Part of a small language model's weights: 830M tokens.
Each number is 500 + 40 x the weight over its row's rms, rounded and kept within 0 to 999. Layers, rows and columns count from 0. Numbers have three digits each. The size before them is the row's rms in percent of the matrix's.

# down: layer 15 MLP down (transposed), 4608x768, rms 0.0173, rows 4300-4326, columns 0-255
# up: layer 15 MLP up, 4608x768, rms 0.1, rows 4301-4327, columns 0-255
down4300 018:481531543595502478505494418469458489536538463472527563485373453500513481577497549514432580511446482546532503465514443562497557519503422501487475544580510534497545560559500528557551481534518516539474493495494519509503501455554419520514461458550551561524564518499541479509445450553528428439434550510461492478450562489545544499479513625469552473502525572443541611576536588529509456503508474484457503469468507496473486521491474536513538516495472486515434514499489493553528428440515564540446503471483482452460545549516541533485469535504563531515505560495406467439412558560512494446468532452538503467522543539483534522452512529449514542480465531509496557564471443581505524523552503442472549498506489552498413502499494503505499477497516449536516530505480504434569431512482460
up4301 131:489390489430594488478448452461462588480511436512452482466528538461488530509485428498545479516489468520493480552520521472404520444514488502485503536552562511526501494525573465495525474513448481535460513439502440579527446488483522478494549593514514537499460499440508552505497478553470506568450467537648498507496516524502541523496487488494460463432549552543411534529537482510521477500496515485448499535551569556557487490534433534529517485512523532468510610453460557472514515527532445588485513531486453533495492467546474566418556459481416563502464457479513536529506489477425485489539522538451407489495508442513455499510497539520457513483520464470477554421510482507473542483499566460447528461515513519436517508526573524523476412454540554477589513555560444472560451533530596
down4301 134:506515462429509501448523507407524481452507459544494420474490419461537456453545529477533465448552465444466428512548507455487509509560548475441477539535451410441490480565466562538487487481420524537423547451452443499507478523530421534494576488452535498564470514530489533505590494516526482548426536585431512512543447546455512544527510510536479446531493490514489476467467493450559555469503469500488468466451458488476437489488438495511433529538431525528432498543559457524623544497519471461476506425555493497523522484492491540523525506515541513507416478464461496516422467467553449471498508516517494497544478498475546515582489504439499537619594503492503556511500521526531421525487527589556527500473508507440564445521531515534544379489471511485506504475548428531530524520509514
up4302 120:500509477491422475530497486461481509523569352499471529534474466477463569491474553553472486470521442471509531481506435521414473470507482487511471482430459497503490424542482583507470446492458467483436552507489509543465520469544564524516437497481497532478512445526541424435506525499448543451459486540528489483542534509543423520448522510481462484551570462494422516489453483501504439568484429512453563519487499530499468492392500472516581557512510449500445492542498516491465468473547518510531437453513522499430408522532550541490456532457507588447436552508492433571503522505486512507529441529535504470460500550543477468499487544555504511543546444531538498510438523505431432505504580506474525499511485458492484506505521505538449605483490504541583557465427569434430421481507461
down4302 119:513434583461445477483512518490559504505541476552433473539457442555515465479467528465485505542513547506510442462514577554516473500452518474410491466432505500476518473507481552443462542558448496486426483545635469545468501530508479492489461536455483564532487507563510529432451546535518471481450463546517473479464497545567470473501497528495459508516485506449521497524502525460498565560516563423412550514418494509485538500446515451529517575567514401408522512554514458454475523491545505500565514456478462496479430513554528490528460506550454535486444572492497526563482501444489534460530424531540475435439465477488476483503518410526458484542560462434508512452509483454506483522541526460490465470438508530447551524462415442421547575497536519559453507547443507567524534516499444
up4303 025:490484501547518433501495544533463457567544495467482550481556534491514489501443490496355497484421509484503575569467461460538485479451587537565561465559479548467475500588499544471493478459474499455480529504522560511609453481408568491507540504445491413523487489482564468504490526504489468460470556524502456529511489504494517499456486455551517536460512519467514501546427521438511538474463520560458525517474539527500565480503520531437551509502494502545510481499545591492552500495526531460507456546559547553470503556527492417533562451438517508547480493489569503483458449461559420433512540514392512525471513518442577529474521498499510558487543491524464493504477470535516564489540461485481429568488529547529568500530427487469443512528571565436428472373533545393462492487557505
down4303 025:532527520480500511457450471574537566467451520425485490613541488536474477569544405529489563546502463489488484512496523504546525575526498471516514471543488481533461543450482504481534401578435514525519519446498528552529516482520495543476537462462483433515624452512514482518508487524491504518501564488480566498561492492449480558489462487463548443572480471461538490516506485546513487506462506534433521484507591448468489564487489467475543475464482565481496497521487535550509500569521498547583490489503467586479452565515464518509488478528510527496540487492428526563532570464468438488494538492472500428400497492512494447507484478435481527521495534567452434571496448499578508530556537496526447511454503534461494549528495590516580490507548471434497446489475493514479484470488495
up4304 151:538541502484537496502472525530459506470470429410540493482555458495510392539551542521466481617477503537510505504560428479528456423448523492430512496474460510507540477432475495565589554542476423565509427491473493526487469480458531497461534501493446410420421533436425518466494484495531491506544514488533485510575563513537530467444572445480540507509503513546462538482560499506480520478407409542450560520489495546514481506479497523478492461463514587558556450434477584516518504430524446468503481534534488516438489473479472507523492565580450505473505480554524469514544452439515557527418504503460487558511530458485487505503477444546499578514431515503565410448478477481529499445457518486492485458535534404523533514524481533474417493452540488516528488487476466443508483492454565
down4304 157:481511511378487483503507498454509526474484520451489514523468534496472518579390539609494458549443482497500495470494535454555493418512516488503502562439513524520403494508462449523492488500524532545557523514505565503468561490504498528459557477452446532487433543561528534466482474506524463455411506572480448537542603568515539520466475482525514502520449546473442516488428523594539490502510513557485443533442539477426470471479405550467475546529512534564549436484503581521574518506529416542517536555498489500459538487470506536549533440459487526446432493531490430522540481479457550544521373560446497561521544528542500500418505483475469447518542439487495462496522532495436471504499509470518478453510495513493473486478502476496547553453489430430465530466520476556531476507508494
up4305 135:507524482482487560461453482511473500477528524446518530495491457523490434561595535550491492526492556525501501476479429532538485492468448530521526477544488566509512507549599489528497452513472485509529535467472481434532521470473465503631394505488538570467548499468522458536424468545533473539511467524565471458498477532459482513536478583434575461515477524570556499542564472462524480536452533446484459537451503536444455515507532499512528552606533559487450420507485452512475538491480480425515495487529461556400431489491518498467501467525545451524495529551548448508484508544458456487492541525469461529503487536447418445525500556503482517523541532509453528487485522524477482554500485504528426468532565559564545527492467540490538452508430429462509438577534539458497463486439516
down4305 131:480491422537502474458504537587490488478511404457496458486492419490556433467526568498524533415514490517495482483422454490486479433518506428509546461483495474451591498520544471521535518447547501480543435506513487523550479561459488484536525441448569470433533527475484505554511498558459502440472462518510512486509451549471528488487439513574491475514533447560527499548569498518488558501413523463460470533448534471445410489489434431488504509516499513433504473515483533489496540504493552481452547493449513513479485515492409483537514531487483484465598468461561482483473540498494476555516539485462477526554434478512558469571486598514548579516544520532470502528518424544493457499552457543507475506475509455517450498476519536493523505499463431561498508553478447543470496448497519
up4306 126:519509505543496460580501442490497503503483505479519520495438551557470465532571516479539489516523436605501469498476521485509470568447503486566506459486433595479590491470489438491498550481492530482518503488475478527587517445516523510462450486497473456459516537446418430541505469499509469507467479539459480466497557463446535491547583409538530434561498500436564553500485466473500561540543438493569455576470557559449455446456479566515422515496466468470472494455520518478470487460507495494491518549573506462443545526491530513452447526472444564555542509547493451490536522473558417548428459512468475512460361476511475439585472478455439523519550512552496471562549493504477461495521470511467529494532478507454540415494513461516516534519505552581427519528479437497373473580468529
down4306 121:500524468579502480531554500440482600536459541535473582508516469478465496508533462548478522508462443593531527509411537477526482485493519489502467469578485467507464519521447539503577474516513441479570484471466473569580522452512485559548419471429486536434508543487496486551564560536476458501497489444505503514450556436495452492506561466494475525462520530492515486467543451543466561425487506557495471533480525455509545520519447527496489576537534400464568539452524551481525511426514515496492494513504483513481508536434516512500505522545496474460549431482478516508537515541511471473480524409511482532649455513423475472522534459552496590516497501507510514565487473514550479475477503453490523588511525540476490470523484487527517487452483528537549465491482516523484530473533492
up4307 150:506574493493565537491503457492519522509454442555559466499558479470502551522520484505521458595472462506503496493540494512516545464500532489533507477562548452593595512487539503483474598507491466525532516538474471494435517465520510492535518532499496536468507493609540531483547501537491501499484445517478486478522465451534512517457492566488501549488524580474463485505460452508539554471474545466441499496463502574452454532538413505519460475483520508533548543470487447498517462525448526520495442478527475494517550520444443502501536492465460444452485464508541545524566553493502606452492533461489519508446492514559542437490462474544563504524524507494516490492555504512493446487459533545492515500553509535488507497564427456506467444587428542531541475488466449471499546561521534
down4307 141:549492499517486544501575465440517505470551501434485543447496572490467526390460557504548507510518466519547540469474519513418506540454522484480508467486549434500502474558572486480614474461511519472460450493492503486469464518573489522360523479515493575531477496545412527491553510466501509516440454556575534462486446442430406540465562452501510494601503457443504530512512502510457497470436497413515512510446489511558526469494420481482570533542497546541489476494505427485564500462577508482543477524519471474461534467458471539468423483494516492577485508515462517479504542480487489501498505488486498470495462465484575534500527531516447526529538535568469526495493502481440458504529452452496350466526521538584589542459484509525472515503481483538493465415478510523475509459455434
up4308 014:480550477559478567550501446507520456510518504583547578463586544439521579579533499468500514504491448516582559459562534579545520420533464488505480560521548521539516510517513536483486544493447539498538417465500497543542549473597491484497492525417484487464494508550533517562533520540506510520490450498487542493498565501492476493463467487529472493489436470510513453480527511470589477452533424485504472421525549506575513483460527471485485472488513486512616468504534474503519505494478508499561533468510517500488479513433501474477480482527491562466443424489508452425445532498502536520503465498535480541507511460486469544517525565434496517522512551501414475524586574566453530476454482434461445481498508409478530436475463453498447478478576450478538503508558519537458492522482493
down4308 012:548464455488454529509516427474457481478505415503469503552495548511496547531479482473463503504440543529499481501503432599463423491504474444534495451461520535551489458487513525480524478541425530464533451534467534490490499516527475576521554496475554491524497502533514451523475512514405479536507492553479550536418536544435531545511409453512595456478493446536505470562543480443498417480477519463473481393541511477526475536452528571504482460444451465495581502565488552536529498478435501497504552474463557568536517507508488476498523438484426495530437484511512524486528534511552537506497499500510562515535461539414481507474522456427438481572506541447436535435540467547503552478458476469545472526473524563523512533515563485482451468487564483509521493522520440506575429516509498
up4309 036:500479546466423458466470478572512546548485498473475512438449527492486477478477559519432505475433505455511489482466519495527485499488522548533543523451492471505576487513513527561538448449451405545447507554560472490518440528480513455487433424566506585468534530491542468442476427449475591554477482511421452420526496534441475537510454484461433523495501537537424483433431490498497521543475511468602526450529557563550450537523463479455505490476486569451489505496533518551483542506560491495465489452446462499511484528469500490500448549407568497582563508473466511535444438469465607482534501548527517497524536488544520504544582477497551516500517516508497531487475517549483490490404473524527472526520467388506532482474557530527510540508520496467435492486433518525513504525553454
down4309 036:529553512537517476446434464467495474506436426514541478473510562538533439461407540487447540468462481465506497445493438592523527454533557519441473524469541525565488502531492583557479474506559483442470578505539456493551493473550472491422553557537436453563512507428515505431473532490432489530519434503519536480497501547442548491479436527437419446460443522496483556511493502488489561471478523513558528611488517566522431539531455468536473497531462532461482481502509481473495466485529461524487494470527506490634549444564508499464594547462486484517482535534429516521508502510512541572468500569517522520574539541507473495554523524473502478474471514504440575410566516529474467450470451545393506472494478482450493546470489489535522522503461433504461480528473509536496502465525447
up4310 018:485488565477434538475533550386505455521502520496488552496478499512469509459507493452509494540516530445576470533430566436477479472495497471557497444512478472491593572418583460536470545481490426516503433516559545481524423450485441478480519607480499479483472513495591524499516538565598539493454488501500499587518501475439570493540477524574563486462456511497518506468510535480464480494509581416401486483551491528522431491561512480593509504551472546489502439432553519376512521500567537518475448541564502463537496523454519517462512496553462538559543541496540435549466557512531556421505494454505488563436537507476485580409489497530463459484538516532433629458520543491522565488545530469535488504485547487559517464491556482555509458585454466459492497488501520491467525497481475
down4310 016:507510521505487501502488523525513504441516475576505539521543565486507498519454494532486508528536452528507507518437450532417504505532527479555504534479458535459442523549535521519496522496451512500539414601506471479526522516518504440551591461526540470534544474510506482497451461454486531509457419481443508513555513492518552553481493519458478527538491510518474507509550464461466491444451465457454445571521484531510531494516404520543473489482485555466539483455557480514487599470472463448510520562445443483519472524473482603463457517471502451515590506467526502452567541437511545423508481555483533552502495445507517578470466464539510459467511517543489596515508493507545527491469478549525537544433550525498551475494534535527506516523402548534486511411530507560408497433554451
up4311 152:507495557538433617478514492520503439544440537473522554552503445509541532518538494542444601524544578460562480559474543519453573458532553504498510491564457441459482459499485491482448477517521502519475482483525511512551491458487510440444473485504529573542488435499418446495498487524517526532497498465491490501474537456487464424627499550561515517497477504512548523509590552482539509497579543491519462552402520539462556513540531475551483465491518491482524482455453509461547462499494452492513499486524443559469584478521524478488508480463488438458516461493505532470490526560473467519471434546492450463437574525486517495495478487472570486543505520518465536466532489456498556487414494490493539473576489510476437531460484436538547541403524478482475484501512508459520495547495495
down4311 146:461587513584481526488514498498478564499471512515465518526431543508512494543485514509528478446527475433497443409441460521418512524503552510459500496506447493493539479553448507470484481509415487487406501537528497458520521505489501438461478539471517481478588552553488465467501436495593482506446472474566488498458511426503507511484494512561456458469445444544506468474500461515510586544513511500540483511528445539485547494524477507405558484463486524529548516456551510482527494463458507483512505486526463522430541431523425540426507498445485484501464521491495538460489453574464554516578484484497452500466565509532558462486475467538556505456520557436499485477498517472466495556531490495505464454511483575516527495516463551458458455514519508549524452418452410442505491551504508
up4312 157:499505508498512469532474493524516498453478503479516595491509475444406509526526499408433554485471564556522488480589468461466523479457477541512525543525473449507503568520505560563481526476561492464573495497519521417449507460501490533438535464479496465485506531508459475561477414466536547447490599505553502516501444500553476461465583463499480545486438561576494514592523546500548477462572527521459431525490465472473486519519585447476502460514401466557536527476464509554530534551502489490511494457616528436486519427518520475516481567583529514557414568527449466399487449470478523477501462489506490558487457435529473450560460449516445446515453501540519553567531563484486502481501555498496469550498554465499574542524469536411557505496545502499523507562501489408460468555446463
down4312 169:479491481566464459477524482496483478552532545515599489477579526526491501491501467520481530450437527455534498442542497479488477504553429496461564523550423460488440549465497558528519586507480470503539441551512526502485431561424400508505547511559477493483421526538515426550512482518421533469478493503494550505492498465478518542462594515453508619556483512606478442484499500456565460513480478552542520535416545446406536537498522492475570498507554524515494474553486508563515504475439462511506537552484509425541557469566550438498526481503483499522464474472481509520459539454467498487460456551500524506585536486492472579503433565505471465482505501487351540443513528489538427505441476495510464577506489468453535512522441501513533466454528540458522542440469463413465457513499529
up4313 015:477478459439551490571509550495456489421475435473502552498478464527509536526509507485501454529594525560528548536465484545491490530547510501532444571549582512510514507506530512557488510494499438468494422508524530504468468428446486493499581501472463465541544507465507493462500493496476506464512511553481517497517532453471512454508461423505464428512496451543482476512535434507501561509457447532547564496589480428594511503553468436445540555553421482458462502472503472443552433468492444532512488577455497412502449421478480554513579529530433484492457509515542500541572502524432505499538515467513516505498493548462474559427523501452485506387528514463488460468509447516495537454521471506418485558480503518528530517498550545454518479470515491525447566509551500509431385533438503
down4313 013:479496518508466563542601538478522479456477533515481466477506509400491495555477426515538465518464429492547481522508476461502430506461498512553513532536499526482560493482525492485481513512514445495501542459485521467524504475582546508552534560502493486559510476500533460628546484541519554548491577444425524617532509445505558535490438435547462503523520491512498419485527460487524557464546496421522403440545472523507478480551573569556499466510453471460536497449451545495532501521490439473531491453473492492531519477470482472462552466477467472566471545488520491517586535534449476447466491521536567520489487461454469474470518490421498559489470518551495475444448515533523503507513443522455493503483626476497443536538504583561504466486501549485514457521532531396495410414528599
up4314 118:489517452501520508496521422478481521466535432533479452526528483466508463539483460512524420464570546574553574543509476506473496486448463491508570555480566496501471519500447432558468533510436480431481492460565464510474523548516491506417503475467507486498471513521503480523523525464470533461556459412519480509514474446439508522534475519462478493527537557492506500550547485536504466529393495532477553527518565518498439548492559492497571448522510554496514570514454500499542487433527515499514489550487478404409507578459513547472427521509476546517464554494479459435579501439526412484553502528461534463443410568446505429559461530521488464454467497512469583545486558559534472470535424488575467528493512466526463458517489486436456517506411500539434589451497586537519502468459530
down4314 109:503422471431472495438500451540513430524498467499558528471491486467454421572528487455462461557479565480464523414556520588499476523465467503498501548469506447521485533498518438541564456447444543470464497483543458562551450539514435542555497529447468500558512589536499478525448489508483540450493511489520495491489517448512481541529504497496523507520518549475502508531509497511489481494425464546517467483488490544515557522496508542465498447538569491516508438484452521524474370587436488524491541530444484533466602498532502487471460468473498558555548422516473472460516482513472453485481479477533536477490536464496498524476461509416523517569471543459484534488496559527449466480462544456550456459502621388506460394601445455508502519520437600570521458537468620489546487491491516
up4315 026:486564526569423485534524544555467496530415472492522463556489488500546473531534495531483462573466542477509546564512475500483498451505568502488464506529491488490517347488472546500479452577424469508500501461555478494517486502462521522546418468479503494507547543478494489460574576526490536489529495492457505548590530478505403499542422560484443503559544454492499473561516494513526519555477438490601391532553540486479517466456435523545508528519515526605475490439438447453514474525509490519460531544451498444440483483543476508532409504510549601470486535466500438577583436541524546515530490564489468443422438554439547499472481586476559519496428475490558477524538488534441478531585420443573522459501455528490508487498515492488523505479499548517538485486567443501486520485532445
down4315 025:525562482570460521607468534540509557509465522490552547575498566558545541490456466476473523517434526551498604525557520545475462516424525541507512528504474601480558450482445532492456494494504469543582502418543546445540549551472461490525483480488482487487527559470523502495508491507454472469519486412512531482516502474562511487502550535516446490488516496576521475524555546561554437520468413548516480455485452502429500483502466537464468554469543495617496443530462477584537541543572529432506556476518501490430493479484465445538489435537431531515462471494497485540528480449528511479494440540494422436437456507512508535519481533535515555451515515485479449584475522568517458466542488597525564529491499446446595490511494491446479506498428546532519483455526515474509443493494438
up4316 026:561521463507502452500524517536454561423513486552447489511478464455533419521463534526510455533475469499469453417556540464530580503541504540521462503501592480534528503504498522506549464500495475440484476485497508523509486477415414478464509408511475499465505493515504506471458527468609520509532481443485520457461444480513570461561497506503563532487473454603549495553592502503435511437543565509525522475435577530468530496511557514482510510375468604460465472543469412436525500544422442460473534484468563534490469462531544456457526520613466435496540504538493515483469440427488516503505489538580502523549554469516464512512500507528524521521470541524493487498514454524522475585522473484521546525515526506478553486439478476535523535555512472498541498498507515533468470551511513
down4316 024:473549490538547539503485439481516558552465470500438530494507507531519517587476510546545525444523589497512472468436469517450530495502549448502518510458512557487545483565489444581519549482513519448504459553575503438580489499539463490466546499506455583442561539548479484437521442482454449469512482457467530471431524438497546509497446465477443539499507498529500411466528547514485434513495511561477450431471528571517552424495471541489488516458483490560438547562440477604551509548461555549467474445488478504511480488581460520464506492515558423488541454517541594455442508522478569525466521530516548515540443484452540575500432537564477496562456415495551487481468491528463484451421437492543620517582544497458457463517417453513528507526523542530544489521451506510459482514468531
up4317 152:425472529448440527556486553560509525542547492536547536489503493499421454533536476414513484449524545506473508431528512480498506505468465527474455481484525465512493520449524458390491424516470492434519473544502419440531491537523469523476538512572477489554468536471561535532490514547513517530524388540531485521509546485474513499492497503482511551505444492505481533459486531506548530439494587507520468478567499537529479422457496510494480478510530523464591522467488459484503471466510473495477517497517455527492500530512467535495534474467505588450476508532505524520496552472524501496477456447429590481465496489462461479504491470544460469477473519507506436510440455500458536447453523399420574489494513465509526491586463441519464473433498519521461496507454518539583539543544494
down4317 147:464498484518451480468549490541556480508600511505501450489534531501475571488554535480482520440434507481465493496499430549539463498547522482512507438515493453486554485473470483458554485484439490468564586441483464496531581506426538527519498417548460480514484518452471476514488501494467475544530503478551463519500508536475526451419510530484518519492513481537543508557543508453567439469492439566496467516503537488424507466500497502567524530501535514535511521506477491423492492427515481434504520502475452494479378464488493522545504504550495518511448468510529453520496414539496445509438474505483577476420450518418491558453387442455516548498442596465584509457499511493541502510492460512507428498437462454624520491521493514457480464575518525513478525451479587440510529484410519
up4318 017:463441543446489500539438549480428485538454497530503521572458519524515499454501583521509492502460470451507521410509486532487480523462538554588546448550434521422540468496538533561492504480456494525537519496530564458525527459502517499449527461441541533474460480491442474446525575515465472421417500495520488583479490546533544484516545563579503450457472425493542454509513532433516502429583518460479495415455554504520454484484545509467500422517475480492504532557506465451465532554525461540559555520516519563454492488512566507463548525517505499532491582534490518496491410470521475528521532414535514488405476491500494495538460514483448519501525455518488497531517482515461522456462539510454469474463491430456553492450454494518487398408484501574530471505492500474477398514512505
down4318 014:514478566508485479463533544502482460501493522509391548558491507530459494468512517470557524424482545474492532474501524587468429536518518471521525422498493478544422504459486557517547577539525493542554509528512519459517544555601455517487532394476519590476472463480510475562504491486456524412385528502532490536475476456477563553523597532502515499487509491485484479541489545492465529448473448418491488449453444488501467516481483474524490353542495418488468418521505399501483509475453457557513443504535553489493515491595488548508476500480473502543508495523479522473509442459458471507488518540466483498481460507473471443434427536463570537553413472436524481541539499532567488438506442493518505520508457440526509510489496506524443536504510498543565510530476516552480529446557459
up4319 024:507537522440573470514411503507477539514494481479544536518520493498531548525429469481379564505508466476541600517541514441545500506564446526502625504520507573440439514425495535533495481510499524491493503551514498524462460476436456450487572494528491447455469489558434499574478547501471565475466455544441473501508508522541495525499483505480537476482469500482480513521533501525487497453527575544499452611585570486452501555480552508548485557542451509521473476506488502548535487538496452485434497497465516480477541507522468493443533538508537468467494439534478520441511521578446517472475573466497477534472542544483509489467514559525499449528503444513424469516532529542550493536541512451465480550512583541505484509545580549519489517497415456428459447386496479523494491461477534
down4319 022:504520545496499513499436511508595533490453485500506550478505501482485517455518504476397564531461460384565585460473438520485546548484471520541528443499520560523532483498508508546535559507500484488491513476496512451499475427567508524534530466478456378445461544500484501474449530542591495565628536537524545503485466499487528522528511511507566463518512485428502501484505501445538519526512533506496601523527545467479491438515447492477532505522507508481465520550475497536538516496533506497524496433496583406482516511474519559488491475493459491541457494512448557480520444541522537510484605499558465602556497512528511454513518507496414416510451511493548458520531498476470460422489504450447499527481503505532484474570534509543498437480520483536524523518493553504511462546459490
up4320 061:520477561528497488541564462469551444530476480503470423510442468511544514502472537475475550489469477537432509429497498502495525527488566502569521498497463451493501507485459538492535502494479537501577495520463484517546566535484520499565439529475518491487461554527430436433516525450495569518463476511591548508523533449474601457483590521428400524531538572417506539478479521500472561527493512487480512539497473513499524533478570495517438429532508554492455457466426453560483465544517484525449507566500533460454530525521457474547491497509464582485411495521473481503522526534492521502485458483469486464413515521468505509506483539558541491514519582510497483546517517499477580525461495556482538512454455575440502544560503425522468401572487529513454493447448512463509514479501443
down4320 057:457538475488506572443477526530422429484548503508499482550502551512456483470504581527471479518531463454576445478435472505426466591513553564487585437530515546498628484469445527501563510481508528477466450548516494451491484524475490480492506590479534504500507482470497493467524494528477410529517438511540483511495485548451460479527595555483472554485547477576536527462451452499507531497463505467456439494549489547483628545497473523488485515532426568507515612495440480521524474512536483472503516549523440510472496488504438470513482454525480489399495571499460489480502562582515454600490486565562510510461542513454517482543550535490539466510475540486494510453502541533499446487441515484471512489505492467536504580473512498490521489528508472516485484480520427403490492486516495
up4321 015:560493478523480477497467453507527478576414455516549551458578462490522437519476404492485569476505517443544471553607456503497611421434486536539505556490552550527595478539497567507504506476504547548457503553431506605466479460451500489433486523505435511506413576497437513506534552488550422494390523475540519455495513606514464519477477571499460520542498506431481605444513526522471536470524507482476572509555508490490505547472501593468464402497474488465470556451440533529483508463582519520522439548484539571462546536525535501492504559481534474525463498496501504489524553434533524583509433460465529529471482525511476472512447528491502540598514496499474563489518470519582498506552508555587523452462475511490477505506513521542505480452472518475479499506442566511559541485479504
down4321 015:571456518540538463376538466503488490493525427522544453556479553476502514507477418542523490441463571454464515538485489465518498545545536517539435425536467487529511518499473553462370530579467400477474526545490519470501545501477518449530513458571508441553523535482587450580457552444316510560521507491547554468486484430441483518444547501547532467453510478466503501489463522440450466460482576560502495472497550448447473493454501528494495413516519471530538485540543482652456438495524484545501498488451491452494531588492517445519509482538449486512495521512491483506571482343522490563469494487482496563480495573514512516506496597559547552532476479532511484535460513380515480510499500514498531576470508500539484518512469522489511503560492487507500499449507540512573498501476528
up4322 011:437496486478535462501623482479500438483466479586535525564526512514467484549471499546485519487539522522560436552481494471442511476518659557559507489467497470455491551448515528536491551494523510518476456463445519583539451479495490520516556500433453542516487538498578464508492532475556515490530459494429513460425509506433547524530456483499441521473520520466504514550527586462464565477410526430507451454464485505488544441461516465561487535503434596461468547434497452526491509532421493410475576515521563553482550486506466482545524493488463523510509538453526464497490444526539491532504569467477465508546426542500449477532471488499549543520476560485502490545480481485432527506508535533559554522526525492449473495560487478451473482486485513484495527545529503547565461584466500
down4322 009:466568547545500506443492483499532455452506453475454474513530459484403486534455494500500539484413426562496478484479468550464404589508473427512487522421488535523433563494491466503500469547471515494517460510489548571502511440549409539565552526519519461525493458441504410477534511479534616522471572515496504549468539415551517446472491529513519443537436479454514531460504612465474491463530502435497484472515512469475459436456499509569513382536519524498549505585551546475516494485494488541482482513433488513586468497475521533488492521503463514459502556461625474496501504552505488387500451529498508548457538547535552556513502533509492527438518539555524525577531541445452461561496491555436511550519469542580501558554431517579494466423551460444560497540461496491586528474579568
up4323 014:515620504463573497522513522469543480509496501449483526401510478542477483506507499435484486506454521610517477468488549441401495507548495515455505489528550512501537474487496528536479496515488552537564505578482522481547489503420537488487561575522513489435522505581542488500484472534505432503512494565530541487490503467565448451516537536549571533524538471547466525595515473479490508468561510532479569523500491447528480546422376533476468465500416523582433482464551459461423545498476476515518508495513539527461532471476540456532475441527516482549470524570473509465492459464564513481539479525551534472542532429507447515496516458523508558491460492468461509534486504518474563545559550435562463568505511496503589446615481448427398417482521523531550417523535497546456521481469464
down4323 012:458638527467525513536476514503504406460472580516481551411458509494563534543499574520483556473456476524516528530522464486445559545491540495470507509567499516497468408512526586533568482495478536562444510533503412475479510493524509509456560513512516523489582576474484474512389447521569508527499459522468533429510483416547450477557503480464454468464498533528510453485518488480587503554506411426522533557495546498531508504539496543591431476471499524556500448586491452494529552504396483488478460455500474502476541497557526551495608487562496539450494481453520474481505500485458512498543478568532481502497488489457518569533497556512534544488490506488510555511509476481572531530421430487579561566536475506554469495515522500554498489562487463507567511485481454488608537516569478
up4324 144:493529458455467483551534480522522431432560488598585581518540530508479530538551486481491490490487585465542478459518550499502512495520608553517452397520566399548485492488549412503436518452547486508531573566462498519575482529557549456467511475427472479548539456460566465431500560532461548482558455542502512534579478459473544417469467535508469518469540440576530510502567534470471538545490483493501507479448602535565448505465461446482539562495488530474462474519427501594487476552488477493465510511459479534456531474499537455482571500518527441473440461489530457502528456473518552414390548539518571440504500514443508476507486463433538556489502483567524498529605535551548503428487508519432494458538457538432501547507505503520457554530471504524475530411571498474459495502481503
down4324 147:496540428521521472544442405478483435506488510486453543481467547564492516402500576428572491496483515492476496492470512488477484506476551560429488440524450450508568439506564514436488489525481479487567484505531455511497513562491471437519496508421448420491435456458493537491578503502538505536599456483549520448534480526543496492509491474485525475458442484469526508482521421512455523533490445484577489459519516505491561524441471471535516552441513559490481489450501518509508523537465501543449552543449495484481530483525599519494503445434490427417462457466530431544514457413511460525522503528494514567488554464482546496520487455487472478522476472492448478513521462524479497556523472480474504448522502511488488524471565518468515474593478551466461598472542524545513493534480479
up4325 025:504473472512507498518484456513490504503498493570491530473511474519605549498447464483484525503474474540515575515511464409514490500462517481539495586446556539498529495519495533484456484472551501594447492466431589461546534504466549489553514561525439457465485500535534501500445505535490512402521533545481525526538471537523504508512487549515468507521430457508510471456543486502501481410474480461501426461477520503503491520567474511426516487511546495452502554493514523498548445510496503511488495467493517562486528462515469546399503484603480477493509505476531463505558519464489523537493542499541498457522560476573526468478526527464498498506528523461487541521461554544499445420506469484498520539546510519484560456484464587482582543471550524526560496507541570574495512483468448
down4325 022:493531500491569476463516502513457430492517482523461546524505472521505538509491557475506480475516467560544448463508495569432541544493564554506510518468515433519502540450525493490618493491550570474484462473454484430507488489424500479550558504451504486523488563526481510496508498443465522478539493557477530544465471513475470542451481471430478505372530534494523460512480461558457497555509541493588528569457482478503542481500482458476549478519516583487452528506381504599486500473505505463495394475413459520518529487542522504501516529529519481501544523537480470492506515518506500501545516497529517471470495526514499496565447503465506546541429533475520455493488485479470345421588490461450505431483547603502485408515487537457532477388452489491489484554507547468523464524425485
up4326 075:576529477544504431484550535523534512536534566607472531440460500514439495550499520536596436489521498509478536453550471440472471583529466503541450493570509474521482518473509474491562456539494527504531530559499504484481505540543449444460508476393550537471505551501492500474452503566471499526550491487515524531490547525576509483537469422543473479514457576510481479488514485502482504475578468479404483469467540519453493465448454446520495453540443501493449512499504520579514483576483508499497462518517498515493515483542488493603493435529521484418491503499538475509510434558459484561481549516566537512529493418537520452558499548485400521474581535550537557469554450461451528475532470486546426572545489468559485511503483469496461425556453451470597547473479492466451505478554461
down4326 060:455478551576546499563514529476577556517553558501534486511503518542473458513463504539414457453545514492477512498517457441483472532448510366478430467524557406538517511542500550501552485536562413523501440473513501500515502509510531400455492538437533378477557573505527536508550482469533517563573574536530534520489568509534549532519510542537556487530439485528571504469578491469552486497537460466474451457474628505527521518538517463510503442537447497501436535466514497534545529434463489593514476523570494499545522470505548492471525507544564456398515461481534523537521463545530588578431445575477494550457560470500530540454530476520491458542579514551552565538565505495534479550476480518550481461563533487486524527544472475505469477501399439541446524479465507517529542486558431
up4327 017:466542495538479457486518494533448519526484442555448438495546415498485497498542486548525483530504508547497491469524535531546580459517552546460524517506423484500453455528460502529456517473477522508503486407431509510532495495509465488520435520575505470493554505530428520432492473434429485456477489506495503530445484477430453448507522418554544551572525514471497466458491549469541426505555480467481493557541465496406513563443590438453564383454516415512503505547508565472444504416479419511572542517404573422535382548510477521491505443493486508491487499488484483477424517473487537451467593553468493505466499505479465525539561484508505426461535488504515484535492484522525482568507505527504547490433517480575520502481466465544546465499541488531535480564464449438483454502542619